python train.py --num_hidden_layers=13 --hidden_size=384 --num_attention_heads=6 --num_key_value_heads=6 --head_dim=64 --intermediate_size=1024 --vocab_size=2048 --hidden_act="swiglu" --norm="rmsnorm" --norm_place="pre" --norm_eps=1e-06 --positions="rope" --rope_theta=4770.0 --rope_fraction=0.25 --qk_norm=false --attn_scale=0.125 --bias="none" --tie_word_embeddings=false --parallel_block=false --init="trunc" --init_std_qkv=0.0282 --init_std_o=0.0 --init_std_up=0.0282 --init_std_down=0.0 --optimizer="cautious_adamw" --learning_rate=0.000838 --beta1=0.95 --beta2=0.98 --weight_decay=0.11 --lr_head=0.00438 --max_grad_norm=1.0 --warmup_steps=225 --schedule="wsd" --decay_fraction=1.0 --decay_shape="linear" --final_lr_fraction=0.1 --batch_tokens=65536 --max_seq_len=1024 --doc_mask=true --train_tokens=579600000 --max_steps=8844 --dataset="wikipedia_en"
Each number is 50 + 15 x the weight over its row's rms, rounded and kept within 0 to 99. Layers, rows and columns count from 0. The size before them is the row's rms in percent of the matrix's.

# gate: layer 10 MLP gate, 1024x384, rms 0.0425, rows 612-646, columns 320-383
# up: layer 10 MLP up, 1024x384, rms 0.0435, rows 612-646, columns 320-383
# down: layer 10 MLP down (transposed), 1024x384, rms 0.0374, rows 612-646, columns 320-383
gate612 098:52 46 45 67 54 62 64 39 47 46 49 54 66 25 19 86 41 68 42 59 42 57 50 10 53 67 35 21 48 43 35 32 43 47 42 82 41 48 56 44 73 23 68 29 39 59 37 58 47 65 36 38 47 47 34 74 48 45 62 34 57 43 60 64
up612 104:77 64 50 55 45 44 56 53 47 34 73 62 52 57 39 61 48 39 53 42 44 54 33 51 44 55 64 66 47 48 70 66 40 48 72 35 42 49 52 22 32 62 15 82 39 46 32 38 87 69 59 50 47 51 55 47 51 53 57 26 62 54 35 44
down612 102:55 38 32 63 16 47 39 56 72 40 49 61 99 55 55 44 67 70 35 73 40 68 68 59 77 61 51 38 51 35 60 42 21 36 48 47 68 57 59 60 39 38 67 48 73 33 73 53 31 73 59 62 16 53 06 75 58 44 68 61 45 16 99 38
gate613 100:61 70 65 52 34 50 16 66 59 52 39 61 16 62 43 39 47 50 55 67 46 70 69 55 38 35 56 57 42 26 41 27 49 51 54 29 56 86 71 62 46 50 47 36 55 58 29 58 42 63 68 63 67 73 57 59 27 42 50 32 86 59 63 55
up613 100:30 86 25 67 43 46 37 64 34 93 49 58 52 32 57 64 62 72 26 75 68 46 32 52 60 43 46 45 54 54 50 43 56 62 58 27 43 51 51 92 29 57 44 38 41 39 39 53 43 28 52 59 75 57 51 83 25 42 59 38 64 50 46 07
down613 100:55 45 29 41 30 45 48 40 56 47 33 42 45 40 51 59 44 41 85 47 53 61 43 46 62 53 50 37 70 58 51 19 48 50 92 25 46 66 73 54 30 31 72 60 10 55 53 48 57 58 20 42 34 68 59 46 70 60 39 63 56 53 52 63
gate614 098:54 46 64 52 48 48 58 50 59 70 53 43 51 42 53 78 52 54 60 61 62 37 81 39 31 54 65 41 66 38 64 55 64 57 51 40 70 69 32 39 57 50 13 59 35 45 42 65 32 43 46 22 80 41 56 44 65 46 81 51 39 43 53 32
up614 093:39 59 20 63 38 16 57 50 57 23 46 83 55 51 63 56 45 63 34 60 72 54 51 59 50 65 48 47 58 42 61 50 32 42 58 40 54 56 46 47 49 66 09 66 47 50 48 44 53 60 79 27 62 52 37 39 43 96 78 33 36 20 45 59
down614 092:51 69 68 26 54 63 37 57 31 70 51 53 41 57 56 52 67 33 26 61 28 55 63 49 33 60 41 53 38 66 25 36 59 43 56 57 64 39 39 51 48 41 65 45 52 47 52 54 36 56 50 52 47 52 57 66 51 42 25 73 38 90 39 56
gate615 097:49 65 42 52 47 44 43 61 43 75 39 40 43 68 29 48 69 30 81 41 36 70 77 44 13 58 45 67 27 47 49 51 10 35 49 43 52 34 46 64 35 57 44 49 45 44 49 43 47 50 67 59 34 60 53 55 60 56 55 28 62 72 53 44
up615 094:73 24 61 73 39 42 46 49 70 48 53 61 28 40 20 61 40 60 48 46 47 53 39 38 67 50 84 67 59 79 55 39 48 32 31 72 24 31 56 74 58 43 51 56 41 57 54 54 70 41 32 69 61 37 36 41 74 42 76 21 64 49 42 78
down615 098:46 59 57 58 58 20 32 41 58 32 45 60 50 49 65 59 44 54 62 44 45 42 65 38 30 73 16 34 72 32 54 49 43 36 74 58 90 61 36 54 35 47 57 21 37 74 35 32 56 56 67 56 26 47 75 65 42 40 33 56 51 68 54 49
gate616 100:69 56 72 72 39 56 65 41 77 54 70 50 89 29 58 72 64 12 38 40 44 59 39 46 59 38 35 40 52 69 12 51 52 79 51 27 46 72 42 68 37 44 29 27 20 43 38 62 17 43 60 74 36 46 38 41 47 64 25 36 41 14 50 61
up616 098:15 68 51 78 57 56 42 58 20 47 27 48 70 56 47 53 45 72 24 62 74 40 47 47 61 58 32 73 59 73 69 35 49 71 39 44 48 61 28 53 38 44 63 75 45 42 53 49 50 47 58 39 55 64 48 46 44 53 76 56 37 31 49 43
down616 098:69 62 54 34 39 47 88 38 58 59 77 43 30 58 37 68 34 54 69 54 31 68 47 40 35 41 71 53 53 36 47 62 72 52 61 46 59 48 70 54 37 60 44 40 88 22 52 55 59 41 80 65 36 56 51 62 39 40 32 47 48 46 55 41
gate617 103:42 67 44 67 48 44 43 47 32 61 37 39 37 42 33 17 71 76 55 56 57 71 43 33 45 61 82 42 43 43 27 41 28 40 51 55 41 63 34 23 50 56 72 20 27 66 42 65 62 56 49 20 72 76 60 45 39 47 43 52 41 61 37 38
up617 105:68 46 43 60 36 75 46 55 36 62 25 44 43 31 57 29 50 34 33 61 36 60 30 42 44 71 35 52 43 58 33 54 37 42 62 73 85 29 34 69 68 43 46 56 63 29 64 76 69 61 48 51 53 56 25 57 47 56 63 50 22 59 56 22
down617 102:14 38 45 52 51 53 48 40 42 42 59 60 64 68 64 45 39 82 57 57 70 81 73 43 25 16 37 58 48 55 72 30 47 52 31 16 51 53 32 44 65 49 61 43 43 52 65 54 73 39 53 57 56 61 42 51 69 35 75 28 61 26 50 53
gate618 093:49 66 92 70 59 46 54 33 56 55 36 60 75 46 48 39 60 54 60 50 51 58 53 37 64 41 75 37 56 60 62 42 28 44 57 44 57 39 54 21 28 23 75 10 45 73 64 70 57 66 35 71 51 65 40 54 58 24 55 60 70 56 48 49
up618 107:31 43 36 23 48 74 71 64 66 25 74 43 62 69 42 47 64 55 78 49 68 42 37 33 53 64 20 44 23 48 60 59 53 51 49 29 41 36 44 51 67 85 38 55 10 54 27 52 42 29 38 64 42 40 62 47 58 82 37 72 62 73 56 48
down618 099:68 56 45 48 39 68 48 29 71 49 56 47 71 31 55 50 50 57 94 52 66 48 54 63 56 70 38 58 54 34 57 61 41 30 89 65 09 12 63 42 47 61 46 53 32 18 53 29 39 52 61 22 37 66 42 71 48 03 31 30 28 58 28 55
gate619 105:51 64 44 45 54 63 63 70 60 43 29 65 55 13 44 16 56 55 25 58 24 41 52 57 31 50 46 37 68 69 42 26 42 00 39 71 59 34 53 34 64 27 34 70 40 55 57 41 56 59 63 35 34 61 36 45 51 49 36 58 78 66 47 47
up619 105:34 50 41 54 71 60 48 47 62 39 81 70 85 55 41 46 52 49 57 43 55 33 49 40 53 56 59 49 39 68 50 51 32 74 47 29 77 27 42 31 52 53 88 36 61 63 61 44 60 42 71 41 67 18 46 53 71 51 53 56 69 50 40 47
down619 099:64 59 46 29 22 39 61 79 44 70 47 46 53 67 85 68 32 51 43 50 34 61 36 59 49 60 25 40 69 60 80 28 44 32 56 55 63 56 76 37 73 35 74 33 40 58 42 54 43 36 56 32 11 47 60 35 38 62 60 55 55 33 66 51
gate620 105:73 40 45 42 60 43 40 35 76 24 55 48 57 17 53 49 32 65 33 64 32 47 72 47 59 46 55 45 36 52 64 28 56 48 26 51 49 15 32 64 52 24 61 49 44 15 54 59 27 71 63 39 62 69 31 60 34 50 74 54 68 54 55 23
up620 109:51 62 61 51 60 41 52 50 40 62 61 67 47 54 84 16 66 41 43 09 59 42 46 41 42 62 37 43 70 88 40 78 54 48 60 21 51 56 47 68 53 49 46 52 55 43 52 54 53 58 26 64 49 58 46 49 67 34 55 56 74 42 31 35
down620 109:49 43 32 58 70 37 45 56 25 63 78 46 39 42 51 51 65 38 41 85 48 70 55 75 66 64 36 43 53 67 49 37 35 44 72 47 53 59 55 82 55 26 66 58 60 23 45 36 59 38 39 77 48 55 68 54 35 54 68 46 43 43 61 55
gate621 097:71 60 68 76 56 42 57 71 40 50 58 30 34 51 28 59 43 60 32 70 63 33 54 52 39 71 55 63 52 32 32 59 41 31 35 65 30 47 58 37 56 33 45 48 26 53 24 72 68 53 75 62 57 51 33 53 42 32 58 30 82 62 62 48
up621 110:67 58 27 53 54 56 66 37 34 52 54 32 57 39 52 52 50 33 60 53 60 58 47 70 63 40 81 54 64 52 59 16 49 74 56 44 50 58 41 58 34 45 42 56 50 46 66 63 09 55 41 42 14 54 58 51 45 60 63 48 38 37 14 56
down621 099:62 74 52 78 61 43 75 64 17 57 44 62 49 56 36 36 23 61 41 47 46 28 67 36 63 47 57 57 56 56 16 54 45 44 48 74 43 57 33 48 61 57 51 57 28 72 46 41 56 38 53 55 45 55 45 72 47 70 55 25 76 66 45 27
gate622 098:51 78 67 64 48 50 45 36 37 35 29 48 17 26 40 49 60 53 26 62 66 43 50 25 46 60 67 47 73 84 54 40 53 43 59 44 42 50 47 54 57 68 25 66 29 55 69 48 57 47 54 31 29 50 26 33 60 34 62 41 25 51 55 41
up622 103:42 42 33 53 34 22 52 32 43 51 77 59 78 83 39 55 27 43 30 41 72 51 65 66 64 66 51 72 23 12 49 27 51 21 44 76 42 31 55 26 32 55 56 57 33 62 27 49 54 38 49 39 64 63 47 60 40 57 41 37 86 66 75 50
down622 097:70 49 20 63 16 31 54 55 31 82 55 58 56 38 62 37 41 20 45 49 32 44 30 48 36 73 50 59 38 59 56 43 70 25 38 59 39 78 47 55 22 56 55 69 01 35 43 33 44 55 49 32 67 43 35 24 52 67 27 65 37 49 49 78
gate623 109:45 61 35 49 35 92 56 63 60 79 43 33 35 58 56 30 36 44 46 52 36 34 29 36 43 70 63 62 48 23 68 37 40 59 42 70 67 41 53 59 57 54 30 59 41 22 35 67 55 66 56 53 28 42 51 58 47 50 48 29 48 75 39 41
up623 104:72 62 26 27 25 24 45 40 52 77 45 56 50 48 39 65 54 25 45 46 47 56 63 32 50 63 38 45 32 61 57 45 39 46 31 61 30 67 48 35 47 38 58 48 54 58 47 58 52 50 91 38 34 46 30 24 59 63 58 56 43 43 31 48
down623 106:42 36 63 14 39 75 35 67 23 35 67 33 54 65 39 43 58 51 66 48 44 40 34 61 39 41 61 38 41 27 69 50 59 67 51 54 51 35 58 37 41 47 35 30 37 18 73 24 62 39 24 65 61 55 59 31 35 67 29 28 56 48 31 62
gate624 102:38 53 56 58 67 65 77 51 48 56 57 48 45 41 54 54 42 47 47 62 60 59 28 37 43 72 60 45 40 39 53 30 46 51 47 68 25 72 50 51 30 59 50 48 47 76 45 30 23 30 48 23 86 54 48 58 65 45 55 24 83 38 30 31
up624 099:46 52 50 48 53 37 51 25 46 54 36 45 26 43 55 41 34 23 52 72 51 41 48 60 57 32 53 51 50 56 48 50 60 44 51 43 59 43 41 41 21 60 34 32 60 31 39 74 51 35 63 28 35 52 35 14 43 57 60 23 48 49 42 61
down624 102:39 49 63 68 56 51 33 59 64 71 70 55 61 74 46 51 41 72 44 44 55 47 37 52 60 32 49 56 58 42 49 45 58 60 60 55 21 63 54 50 55 45 53 61 53 52 25 58 46 37 21 43 51 44 55 53 54 60 60 34 75 25 51 62
gate625 102:61 45 23 33 64 60 64 54 59 40 67 99 53 38 43 49 49 59 41 37 44 40 57 59 30 44 68 42 40 44 33 44 62 38 36 67 50 67 61 56 45 34 55 43 72 46 17 45 58 54 67 47 39 52 25 56 55 25 59 42 59 60 66 50
up625 095:30 44 38 59 32 75 55 64 64 44 40 28 66 47 57 45 57 66 40 40 58 55 48 56 58 52 72 63 47 52 62 69 25 77 24 35 66 74 64 46 54 47 48 55 55 67 77 46 85 52 49 75 39 58 34 50 53 55 33 41 33 35 57 52
down625 097:50 40 60 54 44 32 55 55 57 43 55 35 25 35 45 21 42 56 51 41 70 32 59 30 70 32 17 35 56 50 63 41 44 68 61 47 51 17 45 57 34 92 54 40 30 38 64 52 51 51 60 49 83 48 52 56 57 70 42 67 45 42 46 57
gate626 094:59 29 52 56 57 62 56 30 47 67 57 52 55 65 43 55 60 55 45 40 44 42 48 49 37 59 48 54 41 17 49 54 54 56 68 42 40 44 46 43 58 40 63 28 43 78 24 59 55 49 44 51 23 59 67 40 44 56 48 42 68 72 44 53
up626 087:17 50 58 42 34 52 54 54 42 64 65 10 37 66 41 40 52 48 47 30 44 51 67 52 64 57 51 68 90 32 54 57 29 66 31 36 56 49 53 55 42 64 43 55 67 48 68 41 36 36 27 49 72 87 41 44 76 41 60 06 76 42 33 84
down626 092:53 36 42 73 52 52 36 48 54 58 47 56 54 36 46 69 45 36 51 76 42 33 10 46 33 38 59 24 39 39 64 36 31 42 46 58 49 46 47 36 71 36 74 26 08 62 45 48 79 57 49 55 50 33 46 53 17 78 32 44 17 67 50 66
gate627 087:67 58 71 38 38 36 48 99 64 30 44 30 41 68 19 48 38 59 35 70 57 55 33 55 63 41 47 52 76 64 50 57 57 49 57 44 16 43 04 44 43 30 40 65 51 32 32 52 51 51 47 55 42 41 54 51 47 43 54 44 75 50 50 74
up627 090:53 66 45 58 35 43 45 63 57 56 43 79 40 38 15 50 62 61 47 48 44 57 59 54 79 52 35 82 65 53 42 57 50 60 71 53 35 57 60 78 36 54 54 37 44 86 54 37 86 69 63 67 52 35 59 51 30 45 27 77 27 63 23 69
down627 087:42 43 44 58 65 65 60 22 64 56 56 42 78 28 83 63 74 38 57 36 43 38 42 28 50 36 48 47 32 53 70 52 54 64 32 46 91 55 62 35 49 63 68 53 33 55 46 57 53 57 51 56 59 58 35 48 49 50 40 30 18 47 47 55
gate628 088:32 71 56 62 24 53 79 71 49 89 25 54 57 74 50 36 33 47 43 59 43 33 57 38 56 76 56 36 69 35 45 47 36 50 73 68 46 43 20 58 36 45 54 59 60 61 81 58 43 39 62 72 52 62 40 73 26 34 52 59 49 63 35 44
up628 092:75 37 29 47 76 37 43 41 47 39 68 50 29 08 38 49 31 44 37 76 49 54 44 35 36 15 43 81 37 65 67 37 39 45 27 32 70 38 69 61 60 36 40 50 57 22 37 78 64 74 50 43 51 39 36 40 54 41 49 36 51 77 67 57
down628 085:42 65 48 53 30 42 66 65 44 73 49 49 60 46 57 50 35 76 56 30 49 38 33 71 49 53 42 38 69 57 68 39 44 66 56 71 40 35 39 43 51 70 52 55 53 43 33 37 32 49 69 51 56 64 68 44 46 36 59 66 34 49 42 81
gate629 092:47 62 66 39 36 93 70 63 39 49 56 28 58 29 44 70 50 61 40 43 82 26 20 31 48 35 91 51 54 47 46 49 60 40 14 39 54 53 57 40 67 72 56 81 24 64 80 63 36 34 86 36 73 78 56 79 72 50 36 19 48 49 22 56
up629 098:55 49 29 19 45 50 36 94 39 51 35 31 65 46 74 22 66 66 42 25 27 50 75 47 52 67 47 42 40 44 52 56 43 44 65 46 88 47 74 34 73 75 58 48 78 77 36 48 47 53 14 76 34 42 61 27 35 56 37 15 70 41 53 42
down629 090:33 46 34 61 83 61 60 47 60 61 34 57 56 35 31 35 57 40 57 43 58 30 34 69 58 43 54 69 67 70 52 64 33 43 57 85 28 57 46 74 45 45 27 29 61 47 62 58 26 27 68 69 45 48 45 65 61 70 23 47 69 64 76 23
gate630 089:42 66 31 51 72 68 32 49 67 36 40 37 48 51 48 27 60 68 32 41 66 40 51 54 34 67 17 36 63 60 69 39 33 66 37 35 63 94 61 47 34 55 45 83 37 60 26 13 46 45 53 71 50 79 81 40 47 79 47 72 68 49 71 60
up630 082:72 40 40 23 46 16 59 47 53 35 47 76 42 48 73 54 60 59 45 61 47 79 73 51 26 44 62 45 38 76 64 61 35 31 36 41 52 58 39 19 52 64 33 73 36 35 46 50 65 51 57 36 40 44 34 46 41 61 49 34 38 90 41 63
down630 089:25 54 60 50 37 77 25 60 46 56 69 49 80 54 47 56 43 51 35 42 30 60 51 60 89 92 68 59 46 33 21 46 45 50 58 61 73 63 64 86 22 31 63 48 37 61 46 56 41 51 43 62 55 61 83 49 43 68 51 52 46 31 47 48
gate631 102:31 82 30 63 50 55 39 39 41 32 46 57 71 27 55 25 56 59 54 49 21 40 61 46 29 42 52 56 49 38 54 39 17 52 52 41 46 49 42 39 58 47 42 62 27 36 80 54 82 61 38 70 55 37 55 28 42 40 60 32 44 49 57 56
up631 104:35 50 37 59 58 62 35 43 70 53 50 39 32 37 24 31 41 81 33 48 25 32 58 48 23 64 41 43 38 61 50 47 54 51 55 16 52 53 58 50 23 36 46 45 28 51 47 26 60 57 68 37 60 46 37 38 56 42 60 76 31 46 32 40
down631 104:51 17 52 62 67 29 60 63 27 63 50 46 45 44 23 57 40 56 55 40 38 40 54 66 53 61 47 57 87 62 46 75 60 28 56 66 61 55 63 48 45 44 49 56 40 49 67 52 49 74 61 60 82 29 26 46 40 61 41 42 67 62 36 45
gate632 102:47 65 45 39 64 46 49 48 55 49 22 30 45 60 60 45 59 56 56 57 53 54 61 59 48 66 39 55 63 56 42 53 68 31 47 51 50 39 73 46 60 45 43 46 41 47 54 26 36 67 28 52 71 41 36 44 58 53 54 74 37 44 71 46
up632 103:43 47 62 49 60 51 28 72 39 43 48 67 39 31 63 40 45 40 59 24 27 63 39 56 86 48 49 84 38 37 17 52 52 31 64 57 70 46 46 48 43 84 57 42 57 68 47 61 50 40 61 52 61 56 44 53 68 58 43 52 44 46 55 67
down632 105:32 45 60 62 49 31 54 32 53 65 32 32 51 39 55 76 55 67 49 33 56 80 51 25 29 80 73 25 78 50 74 64 38 46 42 47 43 56 39 41 49 27 36 44 36 46 37 43 26 40 45 39 60 73 51 45 46 33 48 46 48 39 10 49
gate633 110:67 37 61 33 61 71 52 42 46 65 51 33 78 29 59 58 54 15 56 82 41 51 46 46 59 43 39 52 31 62 42 84 47 40 45 26 27 28 33 61 33 59 54 33 57 65 52 28 53 56 48 24 55 54 72 42 43 39 63 53 37 48 40 44
up633 109:45 44 26 64 41 49 44 69 49 37 71 53 46 51 66 41 51 54 59 69 57 56 60 30 38 65 60 37 53 62 80 19 43 53 59 55 33 34 59 32 53 51 45 87 38 36 23 60 49 37 39 62 37 49 46 42 55 42 58 48 38 51 44 38
down633 106:58 21 09 55 57 31 27 54 55 44 28 23 58 40 28 73 46 35 38 66 70 42 59 83 77 51 66 56 78 65 46 58 54 68 57 74 45 51 46 69 06 55 33 26 49 65 54 67 55 75 51 68 48 61 47 35 53 63 47 55 53 63 52 26
gate634 107:48 89 47 48 51 87 36 42 44 72 39 39 37 47 43 58 70 33 58 46 37 68 66 55 54 54 63 47 42 70 48 50 44 78 44 73 54 46 32 54 68 39 39 61 52 18 72 40 46 53 40 42 46 63 58 56 45 20 44 79 47 65 19 58
up634 107:59 35 44 40 86 45 35 47 49 31 46 05 30 50 55 48 23 52 67 45 59 46 56 37 34 70 61 16 49 51 57 61 40 45 26 58 54 67 45 64 55 49 61 47 27 61 52 57 61 38 54 35 32 42 55 51 46 58 52 90 36 42 48 53
down634 110:48 63 61 54 41 38 60 44 57 33 31 56 41 46 37 38 73 27 35 41 54 59 34 40 26 63 54 60 34 60 45 47 52 48 71 64 74 29 57 52 59 37 48 44 50 47 56 52 45 51 84 66 37 18 65 66 31 81 21 38 68 29 08 37
gate635 091:63 59 65 36 62 50 55 57 44 61 46 47 36 62 29 43 59 46 49 31 41 53 47 23 14 84 60 35 51 40 34 71 52 56 71 53 30 52 23 23 46 45 64 56 42 51 59 37 48 22 63 62 23 63 22 75 58 56 34 44 61 39 51 58
up635 097:31 69 52 65 42 63 34 62 60 51 59 35 54 41 56 46 67 59 31 46 42 64 21 49 23 65 27 53 37 26 51 37 58 49 60 38 73 50 79 54 47 43 50 46 56 34 32 58 58 59 48 69 29 62 46 43 58 33 39 54 55 87 55 33
down635 087:53 44 50 71 52 47 57 60 53 28 53 69 33 44 68 47 68 37 44 85 36 51 60 72 62 42 46 54 67 61 56 34 59 24 57 50 50 53 70 63 61 46 59 54 57 43 34 24 36 53 55 61 45 31 50 43 32 74 66 52 34 49 45 53
gate636 109:46 44 41 70 48 36 62 46 63 27 55 51 47 67 60 39 53 67 35 46 41 52 72 57 30 44 81 66 37 49 20 44 30 55 51 76 31 75 36 35 43 61 36 62 57 37 31 33 22 53 17 46 48 43 53 61 41 52 57 37 45 70 64 55
up636 101:30 55 45 56 13 70 48 44 63 13 58 82 28 40 17 64 63 45 44 34 81 66 63 44 75 63 64 52 61 42 36 92 69 36 50 55 23 34 32 40 42 55 27 70 56 63 38 23 45 51 56 46 27 46 35 64 82 51 50 50 60 27 40 41
down636 106:18 40 69 37 49 61 74 59 40 40 52 44 48 44 42 39 71 59 62 69 65 65 58 65 56 38 45 42 54 40 21 26 42 66 33 24 28 60 52 53 62 16 60 35 35 61 59 53 65 39 59 71 39 58 38 39 62 18 59 56 26 51 58 41
gate637 103:46 63 20 41 43 46 81 35 42 48 30 62 66 47 52 53 44 48 27 73 27 52 46 49 40 42 36 51 29 40 71 39 24 52 68 95 73 48 62 31 52 62 65 41 18 56 43 92 34 52 63 13 64 36 30 49 31 44 37 62 55 48 44 27
up637 101:60 25 16 63 48 55 64 41 48 58 48 33 24 21 47 77 32 38 55 77 65 50 45 42 36 34 63 70 37 54 35 46 49 46 42 65 48 59 54 55 64 34 53 47 39 57 61 58 66 57 77 32 63 52 48 53 51 45 64 34 50 70 47 63
down637 102:50 41 64 35 50 65 31 48 36 22 49 36 56 65 49 39 48 14 46 67 47 45 47 49 63 37 41 73 35 44 49 25 54 60 56 66 30 30 42 37 31 59 15 56 68 39 67 42 43 60 56 34 51 47 18 57 36 64 39 58 63 20 59 41
gate638 099:42 47 43 38 56 57 67 75 58 35 49 75 37 31 54 63 77 59 63 52 45 19 65 53 54 61 37 40 56 66 62 59 36 15 53 56 53 44 27 42 61 39 45 44 45 54 59 43 50 66 52 61 52 49 42 47 48 56 48 48 52 89 60 36
up638 095:35 45 45 57 54 55 44 65 28 42 39 58 40 37 52 69 58 52 45 34 36 24 45 69 57 40 29 34 36 63 16 63 56 42 56 82 37 32 36 43 68 09 37 51 73 25 49 40 22 67 23 49 60 47 38 44 48 55 13 37 29 67 33 39
down638 099:61 43 59 29 44 40 56 37 42 61 64 64 49 32 28 28 46 33 55 31 73 53 71 29 39 68 77 60 56 36 73 44 53 38 51 46 25 36 71 63 66 49 40 66 58 76 52 53 51 50 68 50 28 55 66 54 30 67 86 65 55 48 76 42
gate639 103:67 44 52 42 19 54 53 51 44 55 40 11 69 66 35 38 26 65 76 49 54 44 51 22 57 55 66 41 50 38 41 37 62 22 62 60 30 43 33 28 62 65 49 24 54 41 33 26 31 43 84 37 48 48 47 64 54 71 56 25 36 50 58 71
up639 099:64 39 22 28 52 51 38 31 55 09 63 54 46 32 48 57 65 18 44 67 79 50 47 30 57 37 55 60 23 57 70 34 72 51 90 62 47 50 55 86 57 18 45 81 63 40 53 38 52 57 63 73 53 52 68 36 31 53 33 62 30 54 55 33
down639 104:40 49 57 35 58 65 68 50 60 76 73 57 40 50 83 60 22 68 46 25 50 43 49 53 64 43 73 43 74 65 75 66 32 40 47 32 68 63 86 48 54 60 42 49 55 57 64 55 55 38 51 74 39 68 16 36 44 43 38 45 64 59 22 55
gate640 095:56 49 75 56 44 23 27 59 65 56 66 60 42 40 54 49 40 44 61 48 56 42 75 69 64 60 51 49 60 52 31 48 24 47 23 75 38 67 41 51 48 38 62 51 48 43 56 46 44 33 34 32 49 54 54 77 31 65 52 51 57 57 25 65
up640 093:68 46 42 29 62 82 39 56 66 63 44 45 42 38 33 48 51 61 29 44 48 51 46 37 61 64 58 43 66 40 32 70 30 75 45 57 49 51 09 51 39 42 48 55 58 42 66 40 41 70 65 47 42 49 61 46 48 32 37 24 31 23 18 50
down640 096:29 64 52 57 30 54 81 55 42 40 45 47 33 61 34 40 21 67 42 38 53 55 40 64 49 30 50 78 23 24 34 49 54 29 43 52 53 40 45 57 48 53 28 52 56 53 43 78 24 46 68 38 73 61 57 17 61 56 34 41 40 77 81 21
gate641 102:57 49 76 42 67 51 69 43 43 70 42 48 79 28 46 52 48 36 51 67 64 40 48 32 56 55 83 57 73 48 55 53 32 40 47 61 21 47 61 47 47 55 46 50 44 20 51 53 45 73 82 35 48 71 51 57 45 31 73 42 33 64 56 67
up641 098:35 52 33 39 32 65 38 31 47 34 42 44 37 84 46 68 53 63 61 27 65 75 43 25 35 62 59 48 24 54 71 46 64 43 43 48 51 57 52 54 47 52 49 73 42 38 26 67 42 17 48 37 58 60 35 29 61 54 19 59 52 38 54 35
down641 101:57 28 55 39 41 43 54 55 34 52 28 78 56 61 76 23 74 46 77 56 46 43 59 59 36 45 46 59 46 61 51 65 65 67 56 52 35 58 45 51 74 34 39 46 20 65 53 48 71 60 63 40 49 52 28 34 46 28 48 65 41 43 45 53
gate642 105:72 49 53 80 44 48 48 31 43 57 50 25 32 24 52 53 22 63 57 55 62 70 54 54 46 48 24 60 74 45 64 70 45 74 31 28 72 80 51 60 43 52 30 66 41 30 35 46 36 57 49 60 62 44 33 61 41 56 55 77 31 59 45 59
up642 101:27 43 69 37 47 30 70 49 54 68 53 46 75 41 60 30 40 57 22 54 52 46 28 54 20 60 55 50 20 67 59 44 54 34 39 72 69 44 42 56 66 43 50 50 21 70 50 69 13 56 57 47 69 57 44 54 61 57 57 67 52 54 57 35
down642 103:72 51 41 35 34 25 60 86 26 33 51 54 47 73 49 31 47 43 57 36 47 43 14 44 52 24 63 57 22 65 50 41 32 18 48 66 40 26 60 38 81 35 63 36 44 42 67 29 47 37 40 59 23 61 23 54 52 47 52 49 39 40 46 59
gate643 094:26 31 54 54 36 45 47 47 66 42 37 59 77 28 45 68 78 47 60 30 63 46 58 82 48 28 43 23 50 44 46 21 48 53 36 41 60 66 48 52 61 43 40 41 55 66 54 38 44 40 47 15 75 42 50 65 59 79 50 42 66 50 63 41
up643 097:52 28 21 42 21 63 65 53 53 67 42 44 51 43 58 54 42 63 35 45 64 42 69 48 39 52 29 27 44 44 39 40 39 53 43 47 43 51 44 36 61 37 40 57 49 58 77 58 72 51 33 42 70 69 33 41 48 37 43 84 58 31 44 45
down643 093:30 25 51 68 43 45 59 63 57 42 44 44 43 74 48 73 43 36 75 49 52 44 48 17 18 35 49 53 63 50 84 23 78 69 45 61 54 48 63 59 53 62 34 33 39 61 52 31 52 75 42 44 53 31 56 56 39 64 54 50 70 26 53 24
gate644 096:46 45 64 60 70 40 20 55 55 46 46 51 49 78 56 22 74 56 54 45 68 29 73 72 41 35 40 53 43 41 58 49 49 78 11 47 51 59 35 56 36 47 54 49 38 53 54 40 51 50 51 43 37 47 41 55 77 67 28 45 83 58 44 50
up644 095:26 56 63 66 44 39 58 67 28 55 56 52 42 64 49 66 61 77 32 39 51 36 62 58 52 38 73 30 73 79 53 51 22 60 20 27 49 63 60 57 53 69 43 42 29 65 46 63 70 40 66 25 60 63 46 71 71 61 41 55 41 44 49 00
down644 097:59 46 53 51 70 55 75 71 53 44 55 70 54 37 75 35 77 45 56 47 50 44 52 27 69 49 51 56 50 43 65 53 43 75 30 29 65 58 54 49 39 36 62 59 66 42 67 63 66 48 71 74 45 20 73 35 36 38 46 25 40 64 17 42
gate645 099:24 56 24 26 49 50 29 59 62 46 66 40 39 38 52 81 54 61 20 54 50 50 45 46 34 57 41 74 27 79 48 57 51 60 31 68 55 38 57 41 50 36 36 55 68 67 39 45 59 34 69 36 48 32 17 53 36 37 51 70 43 55 54 62
up645 099:56 71 53 37 65 67 31 26 64 45 53 43 59 56 56 40 45 46 32 38 94 33 37 64 56 57 57 58 66 51 54 72 40 25 38 33 54 46 48 85 69 74 44 57 53 48 50 53 48 50 27 35 38 67 53 63 37 68 27 33 51 59 41 31
down645 100:16 59 43 61 34 32 65 44 47 25 71 05 42 46 41 62 39 49 44 37 52 64 62 36 24 28 46 61 27 57 31 46 62 43 46 60 41 54 32 31 72 15 59 45 49 64 29 49 57 59 41 47 32 41 37 68 69 67 43 47 49 51 31 62
gate646 104:38 47 27 49 72 64 79 22 46 53 31 59 51 63 34 30 33 54 55 28 30 37 47 32 35 23 47 57 39 40 40 39 45 70 40 50 35 64 46 40 51 25 66 37 28 70 22 57 47 61 58 32 44 80 52 59 74 25 34 47 40 79 49 69
up646 100:76 44 48 48 64 25 43 68 50 42 74 73 57 64 43 62 80 60 61 53 31 53 53 48 54 46 46 45 63 24 63 60 30 38 50 52 32 32 42 23 27 50 51 47 61 40 84 25 69 39 39 56 57 43 56 78 60 52 37 47 60 49 30 60
down646 105:28 51 47 37 43 63 84 47 32 49 43 38 36 56 81 70 46 50 73 53 65 51 61 44 44 49 39 58 48 51 41 17 60 55 50 29 50 51 45 50 62 43 54 62 39 46 33 58 67 36 39 37 43 42 52 47 75 59 60 38 39 40 55 53